Part of a small language model's weights.
Size: width 128, 2.94M parameters.
Architecture: rotary positions, no biases in attention or MLP, untied embeddings.
Training: a variant of SOAP for these matrices, 114M tokens, 7364 steps.
Each number is 200 + 40 x the weight over its row's rms, rounded and kept within 0 to 999. Layers, rows and columns count from 0. The size before them is the row's rms in percent of the matrix's.

# layer 7 MLP up, 512x128, rms 0.191, rows 244-271, columns 0-127
103,215,143,189,176,181,187,193,189,133,201,204,178,211,242,207,137,159,150,227,197,182,198,254,216,164,219,199,130,206,258,192,229,180,230,273,172,220,224,109,223,164,234,178,132,220,229,182,253,149,207,82,138,233,202,295,208,220,229,266,222,248,180,250,213,216,148,143,252,175,167,195,187,175,201,262,195,244,256,163,204,184,246,234,147,248,97,238,202,159,171,239,194,207,175,240,141,177,207,303,203,227,179,243,261,223,203,187,176,279,204,192,170,175,148,283,225,211,195,230,197,255,245,238,227,204,226,211,200
109,214,183,218,181,193,200,232,176,195,277,179,117,179,257,210,225,277,232,261,249,235,52,160,246,184,138,229,162,230,182,211,217,180,197,199,177,195,227,250,190,204,227,246,192,188,228,83,230,230,122,236,169,197,168,204,112,189,254,209,229,82,221,208,166,228,256,184,202,195,154,222,225,169,176,169,223,181,181,175,130,228,263,181,204,208,222,171,226,208,144,160,221,162,243,262,241,231,207,250,203,219,226,170,190,222,199,142,179,227,244,155,156,192,186,243,170,144,106,261,191,179,204,232,183,224,186,199,204
102,207,220,150,181,111,212,262,189,149,182,168,239,164,167,185,179,202,105,264,223,223,160,218,245,229,263,170,183,229,192,179,298,205,193,227,273,140,237,179,255,128,310,221,178,231,190,155,239,161,245,166,129,208,184,278,182,232,234,184,234,204,184,255,175,212,202,176,163,202,230,189,123,236,223,159,120,173,184,133,174,230,176,144,183,178,145,217,170,264,211,223,248,211,195,200,153,174,126,203,190,190,202,161,188,209,194,258,164,235,215,219,192,199,155,196,249,218,165,158,202,222,207,308,229,220,262,183,184
105,232,168,253,244,232,176,224,219,206,187,183,243,206,131,168,200,249,201,203,196,182,206,224,201,224,187,265,246,180,248,156,218,193,250,155,182,228,200,271,145,251,207,180,211,238,209,241,174,230,179,142,194,163,154,205,217,207,232,147,247,203,205,235,206,64,300,191,262,204,192,194,190,227,147,137,181,201,194,174,153,320,135,189,183,227,215,184,219,183,228,238,181,188,101,235,221,262,216,152,298,261,180,225,192,204,181,158,209,223,215,204,142,204,220,202,157,210,204,154,202,186,95,163,231,225,171,298,177
109,192,148,199,269,166,249,194,223,167,148,149,229,134,225,200,180,267,179,249,173,182,166,192,160,221,265,261,216,222,242,149,181,195,176,183,254,180,159,228,219,245,225,103,164,220,222,195,205,180,139,228,219,216,154,182,203,231,221,267,152,157,256,182,183,216,128,166,261,215,202,215,211,193,250,232,228,257,208,241,203,263,167,184,139,246,182,143,169,212,236,186,194,256,256,201,182,228,159,204,110,139,159,101,157,200,240,116,207,253,184,192,292,210,196,206,202,212,184,185,196,216,145,228,123,160,165,200,122
094,204,233,153,209,241,164,189,230,189,214,199,162,152,175,214,217,144,217,186,131,255,182,240,240,180,212,275,202,224,177,210,159,177,161,200,251,159,237,193,215,218,247,222,190,179,119,193,227,168,197,194,216,227,246,166,231,200,240,210,216,250,174,226,215,166,177,239,209,226,192,153,184,133,166,215,182,239,174,158,173,166,142,305,160,207,277,102,285,260,168,274,176,246,286,113,178,242,260,174,186,152,183,193,203,155,129,202,213,252,161,217,177,126,229,192,206,198,210,197,118,268,145,265,191,186,172,215,263
097,192,172,203,213,250,208,151,215,255,203,172,168,170,231,182,216,206,200,166,140,113,233,286,199,212,209,244,144,218,162,190,251,220,213,168,204,227,201,203,161,185,165,183,222,199,145,214,209,206,182,161,204,192,258,255,216,256,248,151,203,218,207,187,237,160,188,248,173,183,145,252,178,137,177,173,189,241,181,165,237,242,106,212,282,176,231,180,129,222,251,204,183,254,262,215,296,249,180,237,154,172,292,180,130,192,137,227,246,245,174,165,217,205,223,158,132,193,217,146,225,303,180,175,118,247,199,205,133
101,177,178,195,190,230,250,161,181,181,208,195,248,173,180,246,273,212,241,187,218,179,192,118,144,201,190,234,135,242,287,139,137,165,245,285,194,183,156,216,188,133,152,175,178,174,127,176,209,221,147,207,230,216,197,162,158,220,197,226,195,243,232,198,143,164,121,176,235,208,189,180,142,211,163,293,151,240,168,213,175,226,197,217,232,155,215,161,199,189,140,202,200,188,127,235,121,131,223,237,144,146,182,117,193,253,182,137,189,219,129,170,195,226,240,156,226,216,221,194,251,224,201,287,221,183,130,219,244
050,208,179,124,236,281,164,211,228,189,173,237,184,204,153,207,143,98,219,288,138,187,247,189,256,117,208,171,208,230,239,223,243,212,184,164,292,194,203,220,215,174,112,152,163,204,176,171,186,259,298,259,129,143,196,221,165,245,245,214,190,184,242,199,182,175,183,192,220,184,257,185,207,207,220,224,205,204,193,170,182,162,249,174,196,173,216,233,149,166,152,205,201,241,184,224,135,271,186,179,233,208,160,187,197,222,229,213,186,231,215,219,212,69,201,165,148,180,181,175,185,177,158,163,275,234,260,182,122
033,198,178,159,140,241,160,235,200,171,228,140,155,217,97,270,151,188,187,142,151,239,234,204,165,179,223,196,207,229,148,149,180,193,188,190,253,265,173,140,207,245,133,177,193,184,173,139,261,268,278,214,206,210,193,162,230,313,244,216,224,154,235,185,202,196,189,184,152,218,263,187,216,207,280,190,197,220,194,214,177,182,169,172,200,205,183,191,155,176,142,190,131,198,153,230,193,192,249,204,210,166,204,213,196,174,174,153,127,198,144,227,176,160,308,148,173,255,202,153,148,234,220,236,224,200,166,256,99
099,209,217,163,267,184,175,157,202,181,165,253,221,213,247,258,158,165,152,213,222,248,151,217,191,207,209,208,192,213,249,196,136,179,241,210,164,136,114,209,241,152,205,194,235,226,118,166,205,255,174,170,150,190,186,266,236,233,176,245,229,219,205,207,184,160,267,196,201,193,200,113,211,298,193,243,225,124,232,207,225,211,129,202,261,184,245,255,228,199,192,194,226,192,118,180,189,172,221,190,302,203,208,155,149,172,233,207,227,151,252,209,160,128,159,145,112,239,238,259,142,174,149,149,191,214,223,243,158
112,226,169,186,217,220,146,175,225,217,191,181,196,186,170,225,208,217,214,181,114,227,272,228,144,200,172,282,127,206,159,194,260,218,233,161,195,182,182,169,240,205,187,152,221,236,139,279,256,197,148,197,168,217,218,198,218,235,269,164,167,124,224,196,235,142,262,204,231,205,223,129,259,167,160,202,179,143,161,224,186,205,231,112,232,270,156,169,138,193,227,245,256,267,163,268,138,209,192,219,205,208,217,214,160,207,152,301,217,275,202,214,190,225,159,166,227,247,196,166,178,237,157,220,216,201,175,198,85
108,171,236,173,240,191,106,181,200,154,240,158,214,216,191,163,157,231,232,183,129,227,214,149,149,190,239,211,152,242,126,112,204,242,274,202,175,200,247,188,228,203,234,226,194,161,193,201,114,180,233,189,130,219,268,205,197,197,231,196,183,191,206,229,277,214,99,182,195,237,229,230,221,143,249,175,158,200,164,75,204,200,239,142,203,224,217,175,207,151,223,230,245,249,205,227,280,194,233,223,128,216,236,177,261,238,217,130,206,210,127,161,176,237,219,145,176,175,183,168,167,215,193,153,212,165,147,188,267
108,210,257,160,146,238,171,197,212,204,125,165,211,117,180,288,226,209,144,198,172,231,187,144,186,216,149,244,236,213,204,163,219,178,180,146,204,200,240,215,161,264,197,227,240,232,115,189,176,211,270,190,174,195,185,187,161,206,205,138,152,122,247,221,213,218,189,192,110,236,226,238,215,172,216,209,231,245,264,196,232,218,204,138,205,226,272,191,276,207,168,172,180,215,216,174,148,180,200,233,260,267,163,193,221,161,271,194,192,258,307,205,97,176,201,178,223,136,291,232,135,188,169,224,206,158,191,193,201
095,101,201,122,294,206,184,209,190,148,231,224,233,172,204,184,166,186,187,130,241,212,194,168,120,158,237,294,199,243,176,130,179,247,206,169,180,268,228,160,252,181,154,206,188,186,255,171,183,300,150,216,229,186,214,206,209,223,233,228,241,186,168,255,172,204,242,219,177,217,210,160,180,165,219,198,236,174,221,321,189,118,209,250,126,232,226,186,201,242,193,177,203,189,118,190,190,140,135,206,222,199,203,171,250,192,135,251,122,212,233,194,155,191,195,150,200,250,220,185,185,204,235,181,209,188,210,155,278
105,223,180,200,251,236,151,256,186,195,98,204,169,221,270,238,200,234,203,177,163,219,209,193,179,247,300,179,101,227,168,179,231,228,178,231,251,212,185,192,204,169,182,266,238,188,239,185,199,137,217,263,304,192,145,240,207,221,226,209,162,166,274,257,118,258,192,278,225,225,122,270,217,173,223,233,138,114,148,172,215,198,271,208,223,169,196,158,202,184,177,176,134,142,186,164,160,191,159,191,184,205,149,235,224,220,159,155,189,188,179,247,156,139,165,221,175,214,165,223,193,192,194,153,207,146,193,190,214
097,223,168,159,207,278,203,193,290,299,163,191,156,209,118,205,154,225,164,205,189,232,239,117,174,201,228,169,189,155,220,179,164,249,207,225,203,171,153,252,168,216,210,220,117,206,169,197,117,259,204,223,188,211,291,271,177,215,217,142,170,108,207,211,199,224,208,172,196,219,148,210,228,186,148,207,220,162,180,246,137,214,190,149,217,214,200,144,184,214,215,163,196,221,203,219,297,194,189,205,294,237,224,298,262,202,238,178,186,237,247,176,232,179,232,208,288,217,245,231,176,296,195,178,213,194,196,218,202
110,223,229,149,177,229,240,177,198,246,164,232,171,203,115,217,157,240,157,172,222,194,232,228,197,193,154,163,192,159,262,173,190,177,236,201,180,170,218,224,205,272,244,120,217,187,177,188,299,146,201,208,165,256,182,265,135,247,226,93,146,238,232,255,166,195,188,164,239,237,135,215,120,197,185,160,213,146,226,159,253,224,197,213,151,244,227,204,208,198,271,182,175,131,163,241,215,280,279,189,206,226,249,247,218,226,211,231,189,211,155,174,190,163,224,193,255,140,184,197,227,317,191,188,240,205,159,154,210
115,179,282,216,191,227,198,181,91,149,211,201,178,149,199,214,119,276,202,241,157,242,283,228,170,103,322,252,205,216,274,205,186,195,224,224,200,185,223,165,195,229,164,200,164,176,209,244,192,234,240,214,196,231,159,201,240,185,176,246,253,234,248,185,161,155,169,196,180,229,242,187,176,143,255,187,190,202,256,232,215,98,224,168,206,266,217,200,242,249,231,197,182,175,129,197,223,187,211,217,189,200,133,215,176,213,159,216,232,143,244,246,124,125,251,190,221,237,251,151,125,204,187,221,199,198,230,161,205
031,239,128,199,195,223,199,169,201,174,187,178,246,160,181,177,170,98,214,249,199,232,225,207,225,231,213,218,138,243,208,167,124,174,227,278,268,305,172,122,236,173,236,216,243,176,156,162,205,249,219,222,274,192,179,246,210,244,209,203,248,196,205,238,178,200,203,102,158,248,174,192,307,197,161,218,157,216,235,184,220,181,189,180,130,177,211,212,160,169,195,246,149,197,236,231,189,255,153,215,175,182,148,204,272,150,204,215,157,260,129,221,256,140,188,135,168,248,223,150,213,266,228,163,235,214,190,215,236
101,249,170,130,250,170,170,209,123,193,215,179,186,167,150,256,177,174,230,165,195,147,208,184,216,154,224,179,198,270,213,201,248,311,221,233,167,130,189,191,244,188,188,247,198,275,209,204,172,226,140,267,259,205,166,227,245,233,204,262,248,199,219,248,258,196,163,118,254,209,189,145,217,189,193,224,144,255,216,270,117,199,233,228,152,257,169,178,201,186,249,229,249,221,228,184,198,285,233,196,157,233,176,145,223,218,190,219,181,173,170,185,251,131,180,164,163,154,249,184,238,136,204,253,238,126,153,192,220
105,281,139,157,249,209,215,173,172,192,223,208,205,197,185,196,195,164,191,303,217,181,210,140,168,195,215,291,209,207,210,115,228,236,259,176,268,205,166,141,234,227,183,247,205,197,247,218,284,196,239,181,215,218,190,178,247,241,252,245,193,282,154,216,157,206,90,195,257,229,205,265,172,223,195,199,243,203,229,206,197,235,162,206,237,211,229,158,217,188,173,176,173,192,78,235,175,260,175,258,175,186,203,215,229,210,146,176,169,151,218,238,161,223,187,173,298,269,215,292,191,182,202,241,267,176,194,211,182
086,189,244,268,126,259,196,177,223,176,240,158,209,202,179,186,212,102,205,268,165,249,271,130,191,276,267,213,216,245,221,244,110,208,249,274,246,151,174,135,192,170,257,211,222,207,244,195,210,228,190,248,243,221,157,241,209,196,207,264,210,214,198,157,136,216,198,260,181,145,202,201,151,184,189,213,253,176,195,142,192,171,219,192,140,171,252,165,196,178,174,255,187,187,229,177,221,249,279,175,189,171,199,128,191,212,194,207,158,145,157,179,189,214,321,169,168,239,193,207,208,178,173,103,207,181,159,168,183
096,221,211,213,185,243,222,155,178,85,253,112,226,201,228,203,103,142,203,161,187,116,215,176,184,208,210,289,233,194,262,235,235,254,193,205,146,255,281,144,276,222,173,200,212,207,203,137,194,189,196,152,237,134,270,233,128,247,163,195,229,228,277,182,248,215,213,229,175,182,132,204,211,173,246,196,156,247,148,256,147,201,142,231,190,234,186,207,212,164,208,177,178,205,216,162,178,204,183,163,214,209,297,228,194,251,154,230,222,227,228,212,164,204,211,213,124,213,210,184,136,219,186,217,240,249,171,244,207
108,187,237,175,187,262,161,152,215,272,239,229,185,173,192,219,162,147,152,229,185,228,155,193,209,191,185,230,219,213,203,176,187,148,184,179,234,196,251,274,200,224,132,244,197,184,201,158,225,183,163,190,206,264,140,256,262,162,139,169,196,161,149,213,177,251,149,120,209,246,262,183,243,202,184,269,202,188,251,250,259,170,174,247,263,334,190,251,237,172,289,236,182,257,245,209,267,156,213,194,180,123,146,196,156,280,220,168,215,240,178,173,176,211,239,192,166,141,209,186,240,166,225,155,236,176,210,216,180
041,223,191,145,199,234,173,175,229,176,189,147,192,255,202,187,166,244,194,206,142,234,217,190,264,208,194,209,228,289,254,215,155,144,205,255,261,226,190,135,225,95,169,216,212,215,176,169,243,237,215,192,222,192,185,216,174,268,246,189,307,197,217,227,154,166,168,207,128,193,213,132,240,146,200,202,128,230,204,172,170,247,218,218,190,154,207,186,230,155,205,210,203,260,189,186,269,228,200,158,180,229,186,248,252,254,164,159,154,260,117,209,166,170,188,115,173,199,298,220,119,151,194,227,212,234,284,181,178
111,161,134,184,183,169,201,236,235,222,146,110,169,229,200,161,120,211,194,190,152,199,259,207,198,251,273,230,205,193,215,168,267,225,184,195,173,196,265,194,202,197,149,246,171,213,124,191,266,194,228,171,201,212,208,105,166,255,143,165,243,189,273,186,180,197,253,208,224,233,153,152,244,95,172,212,190,238,235,217,190,260,238,192,153,162,164,181,190,210,247,165,205,196,134,231,235,246,158,264,192,146,212,194,242,199,204,179,219,286,276,210,197,215,111,177,156,200,200,197,201,203,125,182,145,251,156,246,140
110,215,185,171,149,263,235,268,155,220,223,209,199,184,209,201,128,167,146,274,213,218,164,229,259,192,143,176,192,242,146,169,231,182,199,205,159,239,190,206,311,124,268,238,240,218,154,169,239,220,212,206,207,163,238,162,126,192,165,180,248,297,150,199,169,232,112,203,203,209,204,114,231,161,210,192,245,224,159,252,176,160,187,219,206,201,114,230,177,183,195,231,96,238,207,204,242,190,175,203,237,222,216,179,215,178,248,280,174,187,219,204,188,227,173,226,238,121,161,203,233,282,193,236,226,196,251,138,210
# layer 7 MLP down (transposed), 512x128, rms 0.188, rows 244-270, columns 0-127
101,238,149,217,188,149,212,241,236,89,190,243,196,192,243,170,182,198,233,227,245,133,187,197,215,194,206,213,188,177,182,235,238,272,189,185,213,129,178,222,242,197,194,182,112,222,171,193,223,141,159,142,177,241,249,186,174,236,191,235,229,254,174,230,250,162,185,221,145,183,109,147,204,114,162,165,197,206,245,159,189,198,239,222,164,231,98,235,186,227,92,227,185,184,145,207,210,216,224,242,213,193,173,218,165,192,139,184,127,240,176,172,202,228,212,172,217,167,198,126,206,236,284,282,210,292,178,253,205
110,182,227,149,207,221,162,222,138,221,147,173,193,125,216,239,166,177,252,188,251,264,176,238,133,246,234,231,232,189,218,189,134,222,190,213,147,218,231,207,128,171,208,158,178,221,180,193,197,148,199,267,150,166,201,171,212,173,225,206,232,255,201,217,170,199,91,161,220,209,270,157,197,182,155,181,177,235,252,195,124,264,204,196,258,152,176,312,178,253,198,161,259,230,198,170,293,204,256,232,193,199,123,179,219,184,156,158,178,169,105,189,213,191,198,122,228,261,179,207,230,166,261,213,218,187,259,229,213
106,192,210,130,161,203,150,213,192,191,164,232,199,240,222,201,198,201,223,163,208,230,128,234,205,267,236,180,231,218,156,198,171,305,182,221,229,148,256,283,273,164,182,185,124,204,232,191,177,139,256,225,139,256,228,220,194,197,176,316,230,242,196,162,210,175,239,220,207,126,168,191,171,115,214,172,161,198,209,211,191,230,198,173,183,235,233,129,119,199,117,171,213,143,184,231,185,223,245,255,211,192,153,208,249,260,158,204,260,257,175,100,209,214,226,148,206,229,196,212,210,212,262,205,190,210,189,262,254
103,228,218,209,180,168,222,209,210,219,176,254,230,206,222,158,187,261,250,195,169,204,158,198,213,165,240,146,215,367,191,156,165,171,167,204,236,212,222,243,197,161,169,214,204,233,197,230,156,173,220,234,188,158,200,155,224,155,218,258,220,184,220,223,203,254,182,281,238,205,139,166,211,169,164,148,199,250,195,144,193,194,210,149,141,127,264,182,118,175,230,153,221,246,188,143,207,227,233,89,245,156,248,198,160,196,133,176,225,274,142,143,221,281,189,129,197,232,185,209,146,148,233,220,185,175,174,201,213
108,178,228,261,183,248,205,167,184,227,268,181,131,225,189,217,145,180,165,213,114,227,203,220,245,193,232,210,209,146,218,244,197,137,149,189,201,241,205,205,163,243,185,240,252,200,213,229,238,204,149,193,100,194,254,226,222,203,190,256,183,191,203,73,101,211,210,212,116,198,252,238,175,212,205,219,142,162,247,179,160,174,205,264,308,168,115,197,252,233,235,230,198,216,184,216,165,209,148,240,150,165,265,189,147,229,151,160,243,213,196,245,251,262,216,245,177,221,149,206,233,205,250,220,215,238,224,203,197
098,194,221,157,229,185,159,203,148,210,209,214,152,203,148,180,256,268,245,126,207,216,146,189,184,150,252,219,263,237,177,118,193,273,157,193,149,229,282,144,180,235,209,217,232,165,260,197,163,120,202,245,214,264,224,181,231,244,203,202,278,162,188,158,260,218,171,211,205,233,278,226,267,207,178,202,184,122,200,201,214,165,204,214,186,215,185,174,278,186,254,244,248,125,202,177,238,193,227,246,204,168,215,166,228,189,196,158,183,236,193,241,172,251,224,218,132,252,194,201,245,259,184,172,228,135,192,302,128
104,218,212,182,160,208,180,296,249,181,83,219,230,224,294,174,216,254,123,200,223,218,226,211,177,247,185,216,217,187,221,80,176,202,221,179,207,178,208,198,161,240,240,244,194,226,198,169,223,162,166,142,172,214,269,177,213,230,157,266,185,255,229,210,142,181,166,146,136,193,187,187,224,224,247,191,163,252,194,171,194,270,179,147,159,258,234,204,150,126,161,226,187,223,204,204,225,216,250,175,279,143,203,217,186,229,238,181,180,219,202,165,184,196,200,241,148,281,125,241,212,112,284,186,181,212,206,232,170
100,184,216,157,162,178,224,156,127,226,197,160,154,217,201,160,230,159,218,264,213,196,184,249,190,119,233,156,211,136,159,197,180,252,235,224,106,214,169,172,283,173,209,218,163,211,243,225,209,244,241,221,201,169,220,184,230,198,157,141,203,229,226,138,176,253,186,196,217,174,204,187,146,218,156,215,164,283,244,192,234,219,267,201,132,125,190,139,199,138,109,226,198,212,176,200,149,226,210,212,143,144,165,228,146,227,115,215,231,166,223,262,185,252,187,276,297,211,175,183,196,166,220,229,181,225,101,207,209
052,242,275,227,301,212,146,158,265,201,154,219,175,199,216,232,151,261,172,204,179,182,120,244,170,136,216,259,245,215,206,172,200,146,238,252,179,265,184,201,187,308,181,189,243,141,235,155,176,169,202,205,231,246,154,204,207,154,174,185,234,201,228,256,179,222,165,209,190,145,208,210,165,212,180,115,176,223,251,169,180,207,250,205,140,210,184,218,131,280,187,137,234,263,205,200,122,172,158,250,190,231,208,187,173,213,240,247,215,150,175,303,199,185,230,127,235,162,201,155,165,184,191,208,120,198,188,207,190
032,175,161,232,196,117,238,228,158,176,231,233,169,219,133,228,175,265,181,199,169,243,107,150,204,241,228,218,257,215,183,248,242,192,197,289,188,232,171,224,184,232,222,199,207,186,194,169,184,201,196,115,177,198,184,254,248,195,156,228,166,238,231,162,245,122,227,162,177,280,240,210,234,180,164,141,210,200,124,331,265,208,239,199,117,207,129,160,232,269,234,181,211,188,205,226,196,286,206,259,172,220,199,183,216,198,233,184,157,258,224,180,212,184,153,239,204,193,143,153,265,209,216,183,256,175,231,167,227
094,192,225,258,255,185,159,189,173,217,185,113,192,226,200,174,211,204,212,181,188,174,262,145,245,261,137,232,199,191,187,220,249,209,164,197,214,252,257,246,196,279,162,158,224,280,173,279,266,219,239,137,268,196,206,204,149,228,189,201,191,216,233,234,195,181,175,189,223,164,170,195,120,144,193,270,227,253,292,234,213,176,209,194,182,167,197,165,214,182,230,194,182,155,237,227,146,233,139,235,164,259,194,141,220,137,233,235,176,210,209,157,219,228,317,212,221,91,267,196,173,167,239,250,205,233,245,214,169
108,220,182,245,221,213,157,293,169,185,265,220,216,130,190,106,230,238,290,261,159,193,195,166,203,154,195,173,217,154,234,190,164,196,212,238,149,163,159,245,167,243,207,180,245,192,146,215,258,161,212,192,266,202,283,229,124,182,152,169,171,202,204,278,128,202,219,219,235,233,219,222,238,167,230,234,154,257,187,190,180,219,138,237,201,238,268,174,173,248,183,127,233,230,243,211,171,222,190,247,204,186,264,160,241,190,183,185,96,201,187,174,234,223,229,225,131,234,165,219,137,166,235,238,222,229,212,164,125
108,201,207,173,171,160,164,160,184,238,245,194,267,174,218,124,248,214,245,104,148,226,223,213,197,212,80,207,247,155,208,235,230,199,217,167,165,169,225,208,266,149,240,203,164,236,135,218,269,271,239,109,222,160,204,209,202,267,216,186,229,191,242,199,170,153,219,221,154,224,208,155,206,174,184,181,163,196,237,200,267,236,216,194,154,184,234,177,231,227,116,193,174,233,220,112,217,187,228,169,171,142,178,160,178,138,241,205,200,202,206,112,153,207,183,191,182,149,225,190,139,211,146,263,288,212,152,208,264
110,322,239,144,217,192,172,191,229,257,240,238,155,215,226,229,235,232,191,158,151,198,220,265,203,229,174,203,170,265,169,167,253,244,233,228,157,298,168,196,206,166,206,220,209,304,167,266,156,207,263,161,224,209,247,245,199,152,199,163,238,208,223,138,257,228,231,190,229,164,179,196,251,269,209,219,229,224,162,185,251,241,158,186,158,229,275,184,169,155,158,214,199,162,173,198,158,157,162,220,191,169,200,264,232,235,204,138,167,210,173,165,219,154,163,151,213,200,165,183,231,61,232,202,252,210,193,202,245
096,236,215,195,238,204,212,218,218,172,190,181,204,179,183,220,232,194,185,124,238,247,210,221,196,279,247,171,152,215,182,187,136,260,271,165,175,202,208,191,126,273,158,245,164,225,173,186,160,127,190,148,294,175,200,219,200,202,165,267,219,292,236,134,170,223,195,157,83,177,161,230,207,216,199,204,202,267,201,186,202,177,201,202,227,204,241,227,173,272,142,197,230,291,190,225,233,248,162,267,236,197,227,107,215,217,257,209,166,220,163,208,215,208,253,242,240,113,171,258,143,191,228,232,237,168,227,237,213
103,249,159,208,234,209,263,145,185,192,194,124,188,224,169,117,219,219,155,282,214,126,212,166,182,231,250,219,177,156,223,204,180,182,187,195,162,216,181,270,190,132,186,247,182,233,236,167,210,192,184,238,169,208,197,224,184,167,196,179,67,215,240,201,111,238,225,194,249,173,165,250,150,197,229,217,120,150,202,221,198,263,233,229,132,188,260,184,206,240,76,239,261,135,166,199,171,195,186,115,182,219,158,207,205,228,220,226,131,215,225,224,133,213,194,237,212,231,164,190,231,216,224,228,229,219,189,206,114
103,196,238,197,174,164,234,156,204,185,182,179,184,228,221,216,211,232,219,141,92,197,173,202,177,265,198,135,209,269,211,196,303,186,128,206,132,219,195,173,165,213,212,186,244,144,255,240,184,154,161,137,157,177,163,252,187,199,231,159,230,181,226,123,194,189,216,217,144,227,238,96,190,225,181,131,226,172,157,205,175,218,179,248,185,227,146,248,198,237,205,209,214,209,133,200,212,167,91,231,209,186,135,204,205,203,226,249,207,191,196,209,130,217,127,110,147,215,251,183,182,165,245,262,175,175,172,227,286
105,179,175,230,218,149,254,100,219,288,219,202,208,212,142,157,256,205,195,216,235,193,175,164,237,161,251,194,228,222,249,191,172,186,278,207,177,168,229,184,127,166,144,168,164,148,110,169,220,152,226,133,199,159,234,259,228,202,284,272,197,248,150,252,184,186,177,193,222,194,215,161,184,144,190,201,248,268,176,156,201,264,187,196,183,222,159,195,153,214,164,241,133,129,194,255,134,144,165,197,133,214,111,200,187,177,226,216,201,112,231,206,251,168,262,190,198,162,181,174,174,159,176,230,193,185,170,180,229
126,183,224,217,248,188,194,163,193,130,113,217,172,204,192,289,191,203,147,224,255,234,179,164,200,163,174,248,189,148,199,240,145,198,179,151,199,241,163,163,160,196,221,148,222,122,219,210,167,177,238,177,165,256,212,159,244,280,213,208,235,170,198,147,179,227,223,250,210,203,247,178,212,219,205,156,277,219,120,156,198,229,115,189,211,145,102,196,205,222,227,141,177,209,155,207,174,221,180,311,144,232,211,235,222,195,218,201,180,241,234,147,176,205,210,265,242,279,176,251,142,202,163,265,261,219,122,214,214
045,174,192,170,153,218,172,242,196,222,232,161,112,229,271,255,202,183,156,148,286,172,194,255,137,161,280,212,233,74,191,269,270,249,167,133,195,127,210,226,157,213,160,176,150,231,236,206,240,192,210,203,201,201,243,204,136,163,186,246,253,170,203,206,147,172,161,238,229,212,165,232,192,238,200,130,231,252,175,194,160,236,244,285,191,118,154,236,244,172,212,203,188,206,264,150,186,147,152,230,224,225,175,187,154,197,204,224,171,142,178,164,192,253,224,267,186,208,230,240,219,207,173,179,241,182,219,213,167
108,194,203,201,144,288,147,165,196,191,164,190,235,138,236,217,281,199,283,221,168,298,152,246,194,209,241,244,181,180,213,173,198,159,149,224,258,154,171,151,170,203,247,127,225,192,185,226,246,268,191,208,209,175,171,197,205,227,214,198,173,200,173,207,172,183,223,175,242,214,126,175,184,136,214,269,176,222,245,219,188,231,200,222,222,167,179,241,227,303,180,319,243,240,227,250,205,221,172,236,249,156,217,181,169,215,237,167,258,176,201,167,145,208,113,155,111,217,163,200,210,173,171,177,188,147,273,165,159
104,172,237,216,188,171,197,199,291,207,160,221,238,199,243,281,171,305,227,193,200,241,190,242,191,239,151,195,167,209,168,246,226,218,209,204,179,191,177,187,194,219,197,193,140,234,206,267,229,188,287,212,201,192,181,99,232,211,212,244,256,230,286,234,171,149,237,138,246,111,186,180,210,216,222,197,253,213,173,277,171,198,155,220,160,165,168,235,154,238,190,239,203,147,187,299,141,226,173,169,209,158,135,171,183,191,109,144,245,163,118,208,238,180,165,180,199,156,178,239,157,228,193,129,177,159,212,165,191
089,210,201,206,141,222,196,265,218,216,195,193,159,237,178,167,221,226,193,231,240,222,169,160,176,235,186,258,209,199,146,208,214,247,194,172,198,185,198,205,145,149,184,256,178,250,232,217,233,190,194,167,161,225,241,149,217,119,139,188,192,140,193,54,159,157,182,268,152,199,163,148,212,270,220,170,207,181,157,208,242,243,250,154,194,151,219,242,206,162,194,190,222,157,120,164,171,203,359,187,243,228,140,254,241,181,247,242,223,250,226,221,211,221,193,218,151,194,162,154,195,120,184,244,188,133,177,185,194
099,150,264,197,221,171,271,225,156,148,144,186,192,118,251,224,200,255,147,203,243,281,211,271,221,248,222,160,188,231,220,205,176,205,239,180,208,202,193,259,181,252,185,190,213,175,219,240,171,162,219,213,255,170,229,227,268,139,204,150,228,227,212,252,261,238,183,201,254,141,199,306,177,107,210,186,169,231,168,164,211,199,231,207,154,209,252,175,163,202,157,181,238,205,264,213,259,188,227,301,178,174,192,199,140,201,241,197,220,218,185,266,184,195,164,169,298,194,263,190,224,223,195,128,242,181,119,210,223
102,229,157,238,226,223,135,206,149,239,146,210,227,229,214,119,293,234,229,196,269,138,182,173,256,196,84,234,163,165,171,218,237,259,243,214,159,240,218,227,177,207,179,266,193,179,137,191,213,249,164,154,197,192,169,204,196,212,213,181,246,219,171,121,220,160,253,201,149,141,217,198,133,140,152,176,210,199,190,223,214,230,216,230,115,192,217,176,182,181,244,163,219,207,194,217,164,224,177,276,185,208,290,203,239,203,264,177,182,183,286,176,252,205,230,211,116,144,209,207,205,151,220,244,154,178,185,291,190
072,189,145,208,195,179,204,191,309,281,179,285,157,249,234,188,197,221,191,206,273,214,161,246,189,248,203,177,243,172,242,198,189,172,273,149,242,208,204,254,221,201,166,247,168,197,184,259,171,129,203,207,210,205,150,224,236,211,180,232,221,196,126,194,214,202,174,143,139,260,128,197,263,172,177,287,200,266,196,256,193,204,201,137,144,172,227,214,180,205,238,191,185,211,168,236,189,190,219,223,213,135,189,306,232,184,233,217,210,172,181,199,144,165,289,263,184,174,177,206,165,306,237,134,194,154,205,160,167
102,139,203,151,191,186,196,192,137,202,178,221,218,218,206,221,234,156,237,228,222,269,221,162,189,178,241,203,221,189,227,217,159,238,239,216,212,145,154,206,254,142,223,246,244,204,159,161,187,280,289,169,134,108,138,142,120,205,152,198,211,181,207,149,134,169,164,197,203,262,197,151,93,243,233,134,204,212,221,231,175,257,200,169,258,207,218,208,276,201,169,152,167,190,219,157,143,248,200,133,189,185,299,147,252,218,181,250,185,227,128,206,154,149,260,218,213,200,178,217,200,161,210,185,241,231,185,189,232